Each number is 128 + 24 x the weight over its row's rms, rounded and kept within 0 to 255. Layers, rows and columns count from 0. Numbers have three digits each. The size before them is the row's rms in percent of the matrix's.

# up: layer 4 MLP up, 2560x640, rms 0.0495, rows 226-278, columns 128-255
# down: layer 4 MLP down (transposed), 2560x640, rms 0.0481, rows 226-277, columns 128-255
up226 109:139090179123132161136119121165121124119119117112170099104148175119110120153118185132116122133117166157165107098127144107121137111120142134139162112111156147114113128128081105112115117121144188130144132152073104095148147095149149128118131151151127156132102136135160124142122099101088122133114128130156113199069128137098105146094075102123149090138125136127088130114142103120152120141109
down226 103:149125128117117131118157170113119165107165125108165135149144140149131104148137112135147115147096121140126144103123150103064113137136157122143152114180162102143150116083133088111171093146130120119110173170125120107115166086148152129119128170109120148102179063124127101095117151184144170130167124088151126094133124125166157084104147139126129113131066175144105156154150109125146138131103
up227 095:156176151120153108137111128144057106126131116145100144106123134138115169117124088133121180122098143156093189089110119151108121093145101171148138109124073147111122156156141161119076130132108108130110144132095103146130118122109119125144120141164147136135117159157135106132132119112107119152103156143130105142136121113130173133146117133118169190150124156166141164116136200161134107106105
down227 099:119105092120121122091140169146098125131158112126106153124120115117108125130123065111140120122145145114125100117110161136147147110140124128121140072135153110172120131142134099144182109132114102143134120099135110125153134141124138129115109125138125089103079156101141110113121127137155111170129093114149137106139106154104136116143115134127174091115118146120095110108116124083151117127124
up228 094:112153131127124118135160118124132127168144122147107142127117147111159139155144103156130108102123101091128119125127142136097121156142113151127149107103149105106158091108090078102117105112142120103081121131135099096118126126118121127117117121126095118166099126169154140156198147134177190188167138117093099112144130136122146170112120144155084117155145117166125116163089115137177148141106
down228 100:140134129088101156138159120118129157112104164077156098141120110129155151106082193147137119103145085147140082142113133155125153116139117140147121143130136121101124129135099158118088145142114138114111125152163134140125085118143136137119095077162148147120123150134148118144115140098111137165152078106168121145141143150142156103124117103182100136103136143155154185151108132120111124146170
up229 099:124121120140102147110118168151177135126136057116127153140126139122157118148122179092098141100103156110139142157107138162115148136123178139112139202119106149115132094147127143096156148121109125142105099089122153147157101108105144163151114116174114097130130150124127112119171160168165097097117107123117083135125146120119123090173145112119128122086082135137153140161150151106128150087114
down229 098:162091126133132144148140129118136148123152130123116125145105096133113109122128106083119084161172143138138154143146118127104198116148131123172136117123100083144114138134134135141113124147098099132087090091137148197132124112142127184119110122129089138103115129114123109115154083155112142090117160126117119089104130130128144153135139115139117130168142120157152119163137105120125113152126
up230 100:164147107102094156119119119109166145151171117113155087123122129142100139167128097124123121099155079133130116132125099134143089078098131143117128133111112130171128122091148153118160141145144133152183141153133144150099113106119120095127110113144133157128091121121088080157142125135110148172159110146118126110126125099128137138147142157175110121076104094164123155101118140163111144164148
down230 100:151139120156105140171143096116120073085111139078094090139081137173129142157151118135110148168155117156130067108155154147135152109103124130138109108142121134108163092125118123108103129139132113124132092122130090148142108141089115081116117132086159150120128150111167106092159084092114137112168179153140093158133136151163081127122130116120108139143091145105123131147153141120167077150157
up231 090:128121137123150114121148117140083075100110114133123146115139146145128098121139156107095163129164109103126157151109129098113120121116119091128145137123123107137118134124119153083130157129144119129063123088090112120140126125076125126127126167129097168139138140112121116139164108126121148148102088085152162164174108155190111159092124126125153127151147152102119099157150136108147158138155
down231 093:124121107117138169126161128099086157140113107123150121095195102098149115134147133136130108178130109151108128096096090137172144161147093121106110093107124168129099131143123166115128127154118116109149105112125102116129155125118136139118127087137118134126125178114112108139128107157169161148098117109154084128121145139107137116087097100116114132164110112156110128101150118131117119125127
up232 103:096125110150124125102096117157095138117080137093099102140102122083136109119109107159108139148089102144126144138106155128164091169109158143095095139123116123094127093095121119132102145118134150143154171130151136125133166146076142183141104130103130149116141132149101128108135093117098107120157154133141154095145164129187167143149117122162119121116117149122124129083155166108095136091126
down232 102:102136137138091139100140138154114122133092122120108102129151142115133131158112148134149080120137164139100134102115160096116133109127090126123140137143106141100108119091091149129108171114154108144091115162092160095144112130128123126154119138123126134116100122096130135131134144125111174092145094142149131177120109123131138152131106124079114126130143118108145152127103075104148122133121
up233 103:126085105157100135144132103110158135140134115131106102141138144118111110089113141123126138121146142138081146099141141091130140124095102113116109086153129134118157167097115095105161099108154125158123106131144096141118131082139146136138135119121151124117143117078090159126118163136177080131127149151089128148136157115175139109138133167140141126119135132132075120145103083151151168115135
down233 102:165135142085079132102130176107101101123111116107100102123142094092132108143136110131115118121187157116159123137100139055102180092138098142123135108169101135149120137143113121129127111143147122158082126138134120092148124136119165161163130142129156112115078059107139069101101124145125101147081159146145143108141127104094133151082127153117133138098129136145116090100120142124116141152162
up234 101:098174182138135106176076142136132129128151139125163130161172167130145149177135134125163143151128139108093100141149154145127117119101109123158125117075125137089163122183181122082103134112123114134134092149117157123070124137122129111097147123085142160100129127114125160173111143159108128130114121147137151106138141185164126123144156117151143138106130092150144112128140112164169108131074
down234 100:129177099130159130111099118123132113112111144105116144141143121150110117130168135132158084120139138109084134111103149101114113184135094148145195185109113121050130167172121178116085131127188119126130135146116158099181101120130142145088171153149134122099130187096149115151162076188144122122110138136107135163106158088140132099146134131124087155124122111151123151145156140150118141112123
up235 098:133135164118142119172141138141114081103200128161130094121111146153138120138093122204118118126156134105121153166120134152110113135118139171117147065111113130158130101134126107090122134124094111136122115118126086097119107141139123109142137154136128140134073156099018121080103131153124145152167083115160135102126119130112150103128125124148087143145120125078161107168148145113147135148104
down235 103:134128141126152124155131146118149099136117136105132124134109106158127115130120128118120122089121115131153132156090140129134129122136169144127113129157154100157131105122109089100112168119131102098121131150174125143106115147143088115126087112089109117113132123115089126128129125149130118142151142118132129162133151109133100143112133139105138097131128137175110125137118148114150113177138
up236 104:130129112157137159155145112141184109132154135104156190137122123107139132153088108115130143103118113135097119119102155127109165136125154106109133127129107127076151143194096145145128121167133105154107151167111105099137141134146104123133159130118150140146146099128104139131119067104122133110109111129092141130124115119092098108149142172131124134101076142140102085100182112104164169134123
down236 102:140117110161132120133192098160086087182111116162129103127096114114111172106137108102097125168138086162113173139125115128128163124093123150110117126124150128147124158113122160130141071128128125132150114121151143149110128081076131151147095117123138105136126108171166150102129107095146110154134143132115092129158107161121167135120124138151141143164165110132195137117107136132143104156092
up237 102:156107128108126136120188133126141112103120144141154156170118083102093160117107135134135107123116114101156163136157076120162126108089127134136128164094128131113123121154098158129136105142120198099146147081102130120146155112155111104134140131165083132113112106123134186145178095101174116144094166113136111129123168131151113141125144125153155161144158126134178127093086147175081173110155
down237 091:118118090098132172120081167147126156139074155119135123121096169173148121192105144101144135130081122142080119145087122139122111151141120110124096076133105143129096132151149113134156113149084120152114183117136165081135133157111163101162119113101167136184133171144128136149144099102120142154152116113110120123057129139088140122103129134148100118141107117157130134185126155099113107131092
up238 102:129102107111105179100137115086121143162123141114113088120132115092122139180169086140086143123105124140128133123097141144162121118169073146138210137088142123121168144142143127141118180107129110188133111130136128126156146129125122120160152104061148109150155169109162119147133116106157146176123147117120151120136122137131120124131129149108149133166101142083113117135119154147105186162127
down238 098:126090112120132144136101135104131146102089104156089140154142159123152166148137115166123143098168133121106172131173129127186123073192138138119101170139124110150078092133124155097144129115121112123104133110147119095140136097099125164140148126103115108153112122125112141112164128122120093124133133127135104096141151150130140113117139185148162117154093139162108158083128117106118178168129
up239 102:152178168123144095098146164156174164131147148110086129116090145108121085138092101078180117131167114149092099140120147125123115143117175144153177120181132150102106097140132117144130127152096143154170117110148092176115131118137176119142142143156143120168101123136117173134138136098126118129149159117118115111104147098173121158130143098120105119162133152125088089127119117167178162160068
down239 096:141151112095134089103142180100118101111118137142121136108156145161138105084151160133120064132160119092119151103090137128134094133113143142089123117083162110116131126114158109129158130133123135177132115097130128113137156125139184128103123158100119117121121173100111109146141117117089085139124090149130166078115143112106089149117106128129138105139151135100158098156126124086111132093141
up240 101:170113145148109097150142126131136147122147136095145140130151132162097155134113097115132113168162141141131142122158061115109134118159143145151098076080102088140096062097123124113075157115126061119084118147133129134167146136138180122103122146099119141092137126093109113105111159106157132130088087118092100130154120096103131162146184146081120181103117134119093096094136162070134170127130
down240 094:066142098105147128126103113136135148140169090154145141142158127120155161112132125151151153121123136124079082123090174116127135106092131112121139197142168136105119186175119142154124071121143145113118138124094142141142126174123161107133073094155103146114103169158091137129148142096102072158198108146158135140089138147133107096099087119154098108113111148127124136107141093143110142128111
up241 094:152125088130125116166127135127125171150162108091153156130100137116110129121123156085090158106155111139149111061131151108149129126112152125099119106089105135149094139135107144139111142141124133079118109155134109122154120113120139117126123082108176124115125155131132104148120147178151120079129130111091143159136119139164142111104095130161178126135143129098115154158119133118140077105086
down241 100:138090119127087120099076137148116154122123124138109109112140148140113110113149118120133153123093113106046107123082092106137123144132124107167140132115162123083147154154183130166121131135142104156143142100169126168155170089143144127123100098110130112118152129178088092145116180132134122112128141103128089097119164109150137172132133132126126119110090149108118125135110086102146112110127
up242 098:105112117108154139119153117161137115112155129094110153126116082085114133089144105156095124102104088136109118158153158093108122120114135067087127094136118122148131109132163140049122138103161137167151122136123099142125133114144157093152085155099142147115140098117114130137123149140141136214120127152096136164167142163105068098107164120116109138158180082081082174125094080118116118070155
down242 096:140155105108109152124117139142124152119125127087137125150126141085148116135103146144118118113162130146152116132114133121122155165147143126140150108093096131111156108132148160131119149119119118106137116134100143142131153102132152151107107158157140115169131121112106134142111093091128122159140152145117144079117121072174143063122112177140129136085117123159121121113110120165139114100114
up243 101:166100100128131134134158136147102129154100119113163149138131137144090126175105129123164094072148140131142163080165168097082121132159182080143120126128176155136169092203106137127140106122110136175121166139144091133141168101116148126171130132111142129169152145166137144092114132115112165095136176094142140128093136119092122108119149139157168119150105135131163124129106142140115127160128
down243 109:081141159093140133153114151132085111124161140118087099181139144119145136184166128127076113123112118102121141167103155152156148114149144097183133145102145113138091139126096121122154167122151122121138169109108151103079139129131103102080116110160106156119121103140170136119126119114084186124083080113123133127114113086094114117092148100107118131113118113135121077134102092106114127121175
up244 107:137142124145120114120163131120170124125115130128139120084137119133078091126124083094150116118117113098136135141104141099113159144158123145135095112156129170152123169136119124169147122136143123121120159157143117111155114128184119027099124140097141128096106118102161125113111090131121154104168132131159167119157096125122142136113123137098168153124109159116122119122146079109114163171099
down244 108:085127121103132127130139123153131095132108107174126125128107122114146147143165173118177124134152146080108122128149108059128136096129152106144166098131151143110128133131148148142114124112129160105126141144120134105132084128159130112131089148136143104085142121117106142121142121106145129154126168103169141094135172160123137138140122093123164138101110124094096078102127169100136118173153
up245 093:152116142102126131103156122093116155167109125128112113113174078123150115137151149116134148158135173123090094108137162126100137115104132095110136158154110104098142097109162097162142155119142112153120176109145147144103125140148135149133104168168147152098096135135149100092115124129142118111110121146145108129086136123119120139108190120137150128163156131109162156115091088126129127123107
down245 095:148208119115182119143106147131139107094127123131141147101103108120152100094124124151147088144123141112128145121127120123070099111091093137145156136170131121128094111119131099130158157110087126179087144136126118112145105125187146131119163149146123111136112132152124087141144172131105168133123087120145134149132136144119111116179153102140150138117158071113124108126129138124115116114130
up246 094:142156145113093121132132107121097143134171113124062160132102110122114145121181151123132135129104151128131128097167139128137148108160113113133112094125098116121118082125152099105152153158121167152094127138110141139145165120119106114107141142141107177141162148122160111129080138128145163127121139130131177164133114121080137096122115141171087144170132134098140130129085144105116133136100
down246 098:130067042122120124102100163122136130167132132112111127125110094088130067062130129165106146142162107149116127150114094111139133140129144135138114140120117134107147114116079142142112122077148109132089124098114121144132110123141120123125093137133152129113155102079080171117119128092135130121168123118148154073130108148132142148119139137121122095130165132129086083142160130139096158124103
up247 099:104116130111130109157124132125138174138179167133177149111143134146105114141160144133173155133101140083124113107126152145155094163122174157085147120148092116136121140114116117107128133142131143116152158077129112131143123145164119113114165099142164140121074143105103131120135102157129120119129124121147111104132087131141125123173164122145137106115144076148142158107148120112138128155142
down247 102:126144143143140134152089094117108112122139141145120087134160158165104163075096107112128105117134145145134141099120123179072112139135124078152111100073112175143122123161134141135180087116140150121106155148147118132164117096128100129117110107136083152075134110143158133136133097116162100117111152098077084106101085102099136116130119131088120114172140107126165091135088109093127131109118
up248 096:116161118124091100138117095122110123191143146146089143159145130116170162124158176190113148133096114116121126135133126131120168159087149102134146161109134136216111127096147170127150147153155103114117154140114114113118107148130125129108105112126123068148159127107157148075098147134127210145165132120131117126155128120143111132124148155130149102150149105148106112078134165121118099139136
down248 092:113140114109140102093151150108166129134131106138107108124179158116119156113136137075106163125124128164138125114115079131114132102130149166140100144132150106128135139147130120152125126161153151117114189130102156128114100110088128172122166151127143111124144122109171130104119184116069169140155110087151097091094156130124103108111166124066134081132044131138119112130136136105152145126119
up249 094:146102120134133162111128114114136141133133161165156173111163101178127131155145126150145149158142152068115128135119144110137130132145147092143097162130133137132117112091142115113095152111161154100131092124156109120138136149133102113132147115134121146128108100097093145120124089134147115146084136133084078120083135113087125117152119099182109150163136076137133140109127165151127077095144
down249 099:081150171158116098164145180155072140117096128147112141114112108144170134123128106167124119133139111120128130117134148216144144156127127122121161089120111175162114123136139148148114113143110145154128078174125139127145092165152168125094116130162108126100129131123118171091132128083124133137144089171132151123136122118102118090144096176168159117114167150160096127124147129121172115163136
up250 102:126148143115126126143125087090114155101098146125120127159104123147141122145125093084168130099082090170128097149136138147144169121141153145149106119131127127120119148100099096131062205136132172133154109115135118074112124119159146152104163137134084149146106136153120146109095164138126151109155094122160153173136159144093125093128104091123139135134123120155152116118087097160152109158146
down250 111:126132189129155128093132162116124156084168082146157138088129086097130146116143179123135126112121152151154121098158149132138085135075131120124145140130108129130119088123146136148119108096136165141102107131099151107090124139118137137129100141137139117139133125148084098104120115126131133105085145121105127169095123134147151138129083136167115084158141168131100167130183122129113152127099
up251 101:074119127144129184093120125125120132140150145125130158162162105169118116151146096133157144148105115163107144137099101140119115128101092117111146167104150112098153131115110099160164115126157117131161138105108160126124109112138070107132151132113114174147121159120126130127096116166103075119147155154137111072157121121088155158125112125116143119140141070149144141113174131124107137115139
down251 100:120152136142141145101181113117133106135100133141135175145099159117126119124129131130114117096123118111124120155158177121139112121121146116102118175133089178150174138162065129153102101124107109145144098109103141116092103138113151099123094097142149102110114096084071145121100135109140156132093113147129112106089122103111097120137177135132165145130100132141118159145137096115134128140107
up252 104:151126143166099110138117139127145186086140143103139146104120137155156093108121114089098117138083133094109120107108128093135123105163092148101118154114143134184121121100132157138146108171138116165153174120111124122125119135133113132152124113137116093127106144090106124157132140119123110114171151152117104116168109167156133100140170099170135126137129116137127121154161132130131182150131
down252 103:167157135124111172121104121166105143101155134127123121117081151142123143105103154218178167086166146117107136110122135124129076106118124091160091132170114140131101143114113142088109108107111147158154125174116115154126140108120102179106120121151132089093148128117145141118105134130125108117098134112118137148125116099159078085115109159156150135131104162091150073114109139132166167177104
up253 096:146153127162115131142131105092155120120118162151128139128135148133157135110143109125106107130144131111162139132138111132120101148148125145165070149122122112136137136152124119128160090119116115131138133105121175134076150119157110090167122136151155099150129112136102119154111093128114126097130135120142134087114144102114142125133119150133095105151145116141155122143124129140116107158110
down253 088:126179128144121116152138119133092135147148161130098110156149136101116123154119124124115166169097139135132105175098128131122120122185126134161178153099131137115144119150099153104130102102129113147132117157119127164168102148099177146151144108099087158161123165111161132142095071105143151136083121171081141156087148124112112132134121144098134112097137148096122145101138141145138146125124
up254 113:186136124097157118149122123178123089201117170074131157123120132132178104129127130144129160115146086151135125095173121167124154133118108078130099136128121082142119144113133096156091108151075146110182100098124126099113151115075140149119130112136142102129118138161175174110139129173083128120112127099165115123175153158139115184139147107113136090123137138114138128102086119127175104109098
down254 113:139171109155136142136169113125084094135087129183153143099131131138129147107124123137099114116076163110154091137177157137156128164104120118108112120077119143134143175133136110119120122138167130119134167130149131143099116134170157131111106169153138125161115131125152144115139158109135132142140125134107132139153131112131163146132151106121108114136138150123123113121121161145167155164140
up255 089:196127104126149136136112155154167140113154144169164114113106182136110103094134139112101166123085109151122148132102121140112114115141174132140117112089155093100106120101124140184158097113096124093143107144139123084106157142133084075136145156137115147136108147123126124121093141132113110127127123167122090103113163100154111100110147172175145094153151130154103150154155162076126087137147
down255 095:112141130091102173142126091150148106145113111114163105125137098126139106089108117165141140134132145136147117118136108124123111128114143138134180138111106189137130092092136130121101146136187163145097134123170139132149132142128158155140141091142107110168122102113119146145166119129145151111101140070109123133131147135109177124148129092115133169105127141100165096120113135110130114108160
up256 093:112143151146154125155182151104122087116089132103140113111136080095100117088136120114131133111169147131121111127117142086111128135135151106098140100124132107109126127108103131158175112086125160114070085128167119124101104152126125103083180110165140136131102110157102148138145150091119143140115145110095107122131140151129131134120104125135100087120123176126141128118127131147155131135123
down256 097:116133124140099116183108120139124122104142156098136118093130133152115122143090134138143146121090179140147164152101124126120122122081106106106112123173136094124103133151154162168135130086132141125134111143129086155075160095142143123102103131125124154149085102140151114155147151141134094090150138157130088163206117123088177107131153137178145091158143163139123168103139105118108167165130
up257 102:146115160143114110079167136131106137154162145115128140138128112099115159071162160128113107090167110179144129150108109149225156162107143165113126141126155148072153127141087101121112115115134125121108138093099124159110130138115137140119147122163120151096151094117134136127110122120077121082208142121143137152149152088159127123120135117107128152101126102161131106149151111133118138115083
down257 107:161149104119146157132123118150148112092083117155126122139137116097173110133138121132109120102180140118123141186147142129153101167175143124117097121143122183139116133096107127098125117121114079108160143119134151110122128168136119092119108144138149085126113130116094101135110075110144129095108126155145139087117083128143148092126154116133143138102094181118111119146125088147129128144112
up258 106:141101141124149111149138146137112125156167122130094082127125164116123107148102119130099125167163131141099129102151146099163152116107119154135129145075123149071145150086104149109167156158118145113110121079172165165113074090156147092143123158125114149134136149105099116128097161143115164097114133144165122104126122121151142118145159122143156167137093127138153108137142150129120133174126
down258 096:115163101141118114172134096125148156147178083132154096102134153135118098121112153123132169148143099121113057140076110135084129144093099147102137117179134113120120123072134146140122102124124125141113113147154084144137130143090141087159168128101118126148152096149122116143098149121126140167120131127131128123065128144105134128130098119102105146101203133088144156149128144104125132112108
up259 100:094092114126129156070128116109073120139121126148145118148114148117143130082159133176121111103112141100104146115147111087121124153107125135121125078108125155094183122133095151106110120104086149117128131185106125122112135091095130103120141106110136124103163126130123137100108118148146167115100166111168123161117114140148140075110183130156109163149143091124121110156109122129114088115152
down259 084:152123148125125104158146155146110156136101104138099149120127112158100070156087136124101151172121096123150135167133157152099129099154139100142110102121119086162122085112131136118126127138161130118090104125149095168116150151112108158131148120144124114103134100131200134142153167115184102136162099143124157136131139103110145160148120090113124155133115098107104100136100151119086127143146
up260 100:125126092157163127096139149160153118124151131108169147121157126116103093150112126125106153134108131170133156092165138113137148148136119139134107127139157168114105170146138149122103107135127155137113112130123114098086133151043111129126125117123130119119100180134148133131114111144136111132140140144155133091096123133099160134095134079129099133106127102135144152083124104146157129171105
down260 103:090125129147148088128117141101126135114147150093080124142145111132123100111135173144101120141105149113158128146084123136136092127104114112122123148148118142113159109123110142128157103136166089153137094130078121120170111142098136124130093156156093119118092128083114116082183172131160141097131112094141132127186118132148125123124095137137109124104125122134129127158122172128126138118131
up261 098:111104149166103110087136162120115117120134146104138120148112154045099129161104159138156090114143132140127079131126121100124109102164112157113136129163173088191117099112157094136100132171146138126142130165111103092107155135150108122109191147088118087136137132130141173126116133141188158123097130144117141088123111156144103141153136147135138081071165133145093110109119124146135089123113
down261 095:090177148085146173139116114097127099076126125138133175111160131107145126145137119125106109176137121136134090198148151106118136117130108137142131110136150163106148176129136152114151138118106123098130141118082121116132108134129106150159118137101134089109123133099112123142127113145158159117108125180111151151062145085098132141129148110110122094140174127157136107116089083144108154095142
up262 098:162132089124112137116134166123145100117092164094113122116177124122137132145065096077108134103142127091134144155115078118139123122093178129107132109151184091107141123141139108104139168135128126136117132145149134117107117112084147145125164096123120147101092073117123144086119111120129113113124114125147114103135143146076139161114139143165104128139118187099111127136137142170150175104107
down262 097:101131159102105127147120132131160123135143079135125086129142164171121142122109147089141148164136108097116130105090149106110178136119136124088149164131108138133082119100147109142132171133156158143152135119158128125150115131178123140149124173152152068091134091154157089099136145152143133138095115123151139129119137134134123148097131124165129122141141132155128127124136118126167138117146
up263 097:158143146134146161109107124132165105196146153125090111124112119129144120116158108157120149123097145133120131085094111122112134135086088169144156129188170101123124102130084103153100091102131109139169138149128129090122127115138118131097132104151140115128096158113076101100114079109120142094142122133120128122173120180143134128144165102137137121131105159129161123125188101160141140108095
down263 098:152113109156150145136106112103103112155103083114173094163181133158119130139135082137128129140122122102078104123119111118114116144198124121133082115102102156114131154138132113119118147122116117117149157142156137138102167162118161151114117152102127121109160105128123143198131173098122138130093142085126154143125103107118146164153165119094122122105112096126123120122145132114134159133140
up264 094:139110129108141123156156118106127112120127126183125113126148122149164125117123092163118097124131064167077106105132152126141096138133152157147119124150118149141140143159100117164099142128130094142157120098148134136128150109131136150150132157168142131145127148153116113137115161082101099130157107095141096126162122178049163138102122159137120131129128091109155108144077132114103148108125
down264 086:139146148111119138142118139110127173154139088108143115146168138094128132156110151156130130143111096131160110133115159151177143151145116127153157117125127130164170123162160139123158128168152164101162127109136111119081091139153126147084125166108114156138122123128100169127119127133099124144114079135115103146134112100133157104158152135162114086126155092107139132120153087140120135091124
up265 105:108114125144126104155131126122128126141131104115159136159120150160147072116128098119136111086075103163096124154126120150141118095117145194123075149126136078142153131098118069091131166090133103147146153083122109106125179153131140121149121143144109123139096121104109164098149123158102113100116125103147144141170115141101115098111128128142134115123164127127112108152109151146162134118100
down265 107:076160167119092133150122167109128143120096090174105140174151149148101112140122109134133124121184181125119100124126150122120140133103120164091162130146106112131134114112143108111123123156130104100145117118156093107104094115140096068111074159100129124110172139134125190116141086120124114131125145149140149099134101128094157194137084164102181107114172134180110126105123118097180132170106
up266 106:128132103071129125115121150133088130140130105125139177087116179147138125121152142131089117104132136120107124126119167170120112113134153103132132143127143126130122112135119118123175128115122137116157110161115119105113084132123130122140124168097108127186155128160102119142136118151091143143154124099151102144159155124158122133093105096138121176118120182176151150109150131143175107101133
down266 106:122108153119129142087111146101093171125117136161123094155179157141138188127143135104108125110152131143121139126150153133147132144143096147122139139142096101152158168086108112145159121156085132140131102158150100166136155148090136136136178144112173110109135108109121120142183094131133133111141141101086113116068133110131102145106150105101129118141138147087150150119087140114125134120098
up267 098:130177134138113077120143174125117127098135115107151114172130095133138109099113101147104127120142168144193120089118178140146079144096086106130089147121145103146120108162120175067119146145128130145103132133125084084123165059103099141155123105101091159153136148146166166143132140163143137135138157104171102118131124105135123141158137132129137159147079154137131118125131170100114109147146
down267 099:092113193124098111173104080176101122117124133117140145168179156140153123144109115153157110121140142086153120123123120097109208145118159093166143107155097093114122134146147149120138112195114110096159097143058134136086157139159082144138145162164089152131155116129105102116085139108131150136100106101128115142102130118132153144101121119183111138157149146149128142138103126144112112104116
up268 106:130159151143152116100142112113137159087143112125117125139128148103126161134109121100100156140139132136141121140114179128123100135120117158119175151123134097095085121131114192084150129169137126151165138121113138171160137157127159090106127139125127145128163162114111151123106157154113102148085100151141099144142144126175120077120153133124118099105139116114094166185153154153155133149120
down268 101:103152144124128116101135160113151141137102152124140146103162161112125117095135104101124109126157130164121111084100144182129109146154140190102132142131109097144137122114102150126108140148084135144171166116116129124127111160131110125133151071109078170127126124145122162135161093112123111171138130100119098144134119132138109111148106129147196129125137138157128154128158166115150116131135
up269 104:105153113162113113140112156161133095125147092122092104116120124119111127150079106179137149131106117094103133136132121155151133111103126165123094149092112144117161143096115159153166126136130161157155058147077127142107163144134157101162149068117123155139157112077141140133088175139123069142150104074132154155100164132148154144117132153107115149136151120166148150114107110116114119095140
down269 095:142138129144133126151134148115146146152142131128147162140099093118138079116142176111076124127143147138167133132175143094108146134135129144158164171109122097101143146089115123118127130115135105104115159105125142133162114107126129161117076165111116144119082157141134122122136129111175123098102142130162136155092142127125096132090092138127133146153156115110102119113139125092131129125121
up270 101:116150084070125078136120086092151172146174110099136166115089151138138113151105093140150102118146131159118145102124167104125148183137156112130129138148095121141141102143140129106069131111069151105166088133105095096133109128152130142080119130138165133107130127167159104122120113123132146118087138113114177141142136091119120124190140112112153096124125116114157156137158104120131118155160
down270 107:124104151155102110134109135136129126139091105120106167133161145161139116129148163139160099084137112118105169118080140130138121094113110127170093152108097089097167128149103134109120133117145151102138151102125045127188130119130138140112138104089124162117128126156168148099141092124096132118176162157141120150131139130107130115183130145122115134103126142131103114130150113089188143119126
up271 098:107140145113079163089134111139140101124175175188157152137145129123077110154147156121130156108123074184110145080160103152176112108133106147125142096139125136145160133148105126119095124140154155136109134124090138120114141107138131119188138134153105127095112142116133150134081111142107141134141145116146114144136145111099122109119090115141175167148124176145143139120153153120096117148097
down271 097:144171173146162145157133147099169170121179065125093141112137167152140138141144096156144132089158137101103117145124161176106119130112155109117129110106146115098124143127140113117151073133077142135122153099115118153099117112112103142124094148102120135163162145107157142123130124113113126099122126150131167101116123136154083119124105167107123125145119145165169111114122133149185130093138
up272 106:127137134151132118124088170164142141124107150144114154129134142085118147099099123161143134093109122099047114146120124175130092140119109125132157102122132133144083137161116166124115089114155112122122125110127102113107139107115113127118090095169166104122149163139116148135140169113105160127120125132144115155089096151153150121139108094157143166127157115087135155129103118142141139117101
down272 105:123122149099137157105128123140136151143149109111123126101094111103116123113149113146164134104132133113111139129106124153085178135125076156136100144100184138150121124114162136146089108112152085128119095119165137112190107139107106112098089145120135127098099102121130128112094141140160154105105103142079111104146093104084153128125120142105109124123161135149136125141122133114146112115095
up273 092:109108174116122070125132110158160119115127125118131162105132096156150107114146146133164151134146153144148136130133150148123050135089142179132158120133139126117125141118120139134101112123114141111111119132106110113142111125176118081086132106141108145099126095149107174109090153173174177121117103131128116116087101154134172121147121098105204169144150152133104133120091085099113119159152
down273 098:147095146106167099129142131105120160094130161090121190109152136113129116114102112110118133135128111085092145122160104156135170122116156136113135109101182087144109136176113107133157121135148114129147113140112143128082093133142141136140154121157088134119118138146165108170128117170142137137082099088100162132177129143179157124118136106129121189150134118160117153174124110097135111065128
up274 099:108149123148100150132136106145124126130170146112122072103162152168114137149136145131115115146096093055179112137123107095148106152143147157147100124127106111147109134148134129078151112118090147107089170084111173105151105104077103128153132152108133140111152138150150115117155149139161110169145121108136111135167109103189133069123139097109160124123107100164138140136114142145125100142122
down274 094:102111124124135153073145156191102156148116115142156095103133131170156123123100125142148140105152119066090150120149130132082110091126107133184161123146150098157101144169127151123144142097089149124111145118144136120103156150124146112125116100121133146148135106121123108111110124143131123119116104115124155126112090114123144133111118131103087144132111169154140136162114137161113132174153
up275 092:153133137107130102106134138112160128103149115040131126125115097119142126105104178112140130155088128170126117124157141157149154138142116186116127121124148137125149113147138182067149156069122132120116118084160098111120099167141156138139112145173117117123098130138146109113137147159150102112097112085123116128120152122077146145144068140155113108138123156095104149143093132183082127119118
down275 101:124143126143154154144095118126102129114107151105138133105176153158110178128120118125156131127140150114112115131157163107121183096120158126082164108125113117104107083122136156129105151123118129147132160124128128150142126122124122124182159110141126148091094164108118127136114142151116129133134168121107130130140156125148134100131123142124063136096119096148139120147117101166135094173139
up276 115:139151109120126142133098142132076096129164216092132117200134094110099172119141115132131154161149099101171140123102124105105129157064155097098103086173142154173108137138138132102112142085129146143112135094102109168095164083124146134127126112096133130116122125150139109098118131111108116139137154118118160110136126092151114156108120122137096154153126123103146164129156149131141132163123
down276 106:132127150129147085142077126119088131152141090094172097130100079100109149132095091075110103141149141081160093169081140109110106134154141135103118092157116123174098153169114139163117164160109099115115132111146156122127113142168140105132156134103088141171115128136149145138142156141107080127127102121088124147149145131104176114135099144111119137098119129127140169169139157155104119145104
up277 091:133096132086113108203086157133095126130119174138067113106145163120115137131159101104137133095112126156152088124083160128158134105141086098103106132114113104120098132094092114164077117168138130126167083130145158097145130160081087102128167169100112152143140132156142088119114121138075111099159125177114148128129092091167135120127110155116175087160142133130117119127119112166141110162135
down277 097:122131147117142106103112132085123106138141184107135155144101118104119082087134109079104148114140134108139173155157116120122165159096131091094192151125106185132155102172135154149136108116118122106129099178119130098127155117123122129169126111139101081152115093116120116116139167099157100110128135150132114142128117112122161155097132126142133089131141144101089111105154102101109096129153
up278 101:152115144175115138147081108094119168179128122118110110117135111136113104120131128100160130122131131124098110104092164101111144149144123138156145172148135132178145141149148152126096127148121116130183123130129091130121152158121135144122137111174119133127130147126163109085104172121087127074091119128130153129165125184095135158131138128128102129186150118169105097130123158126131154112157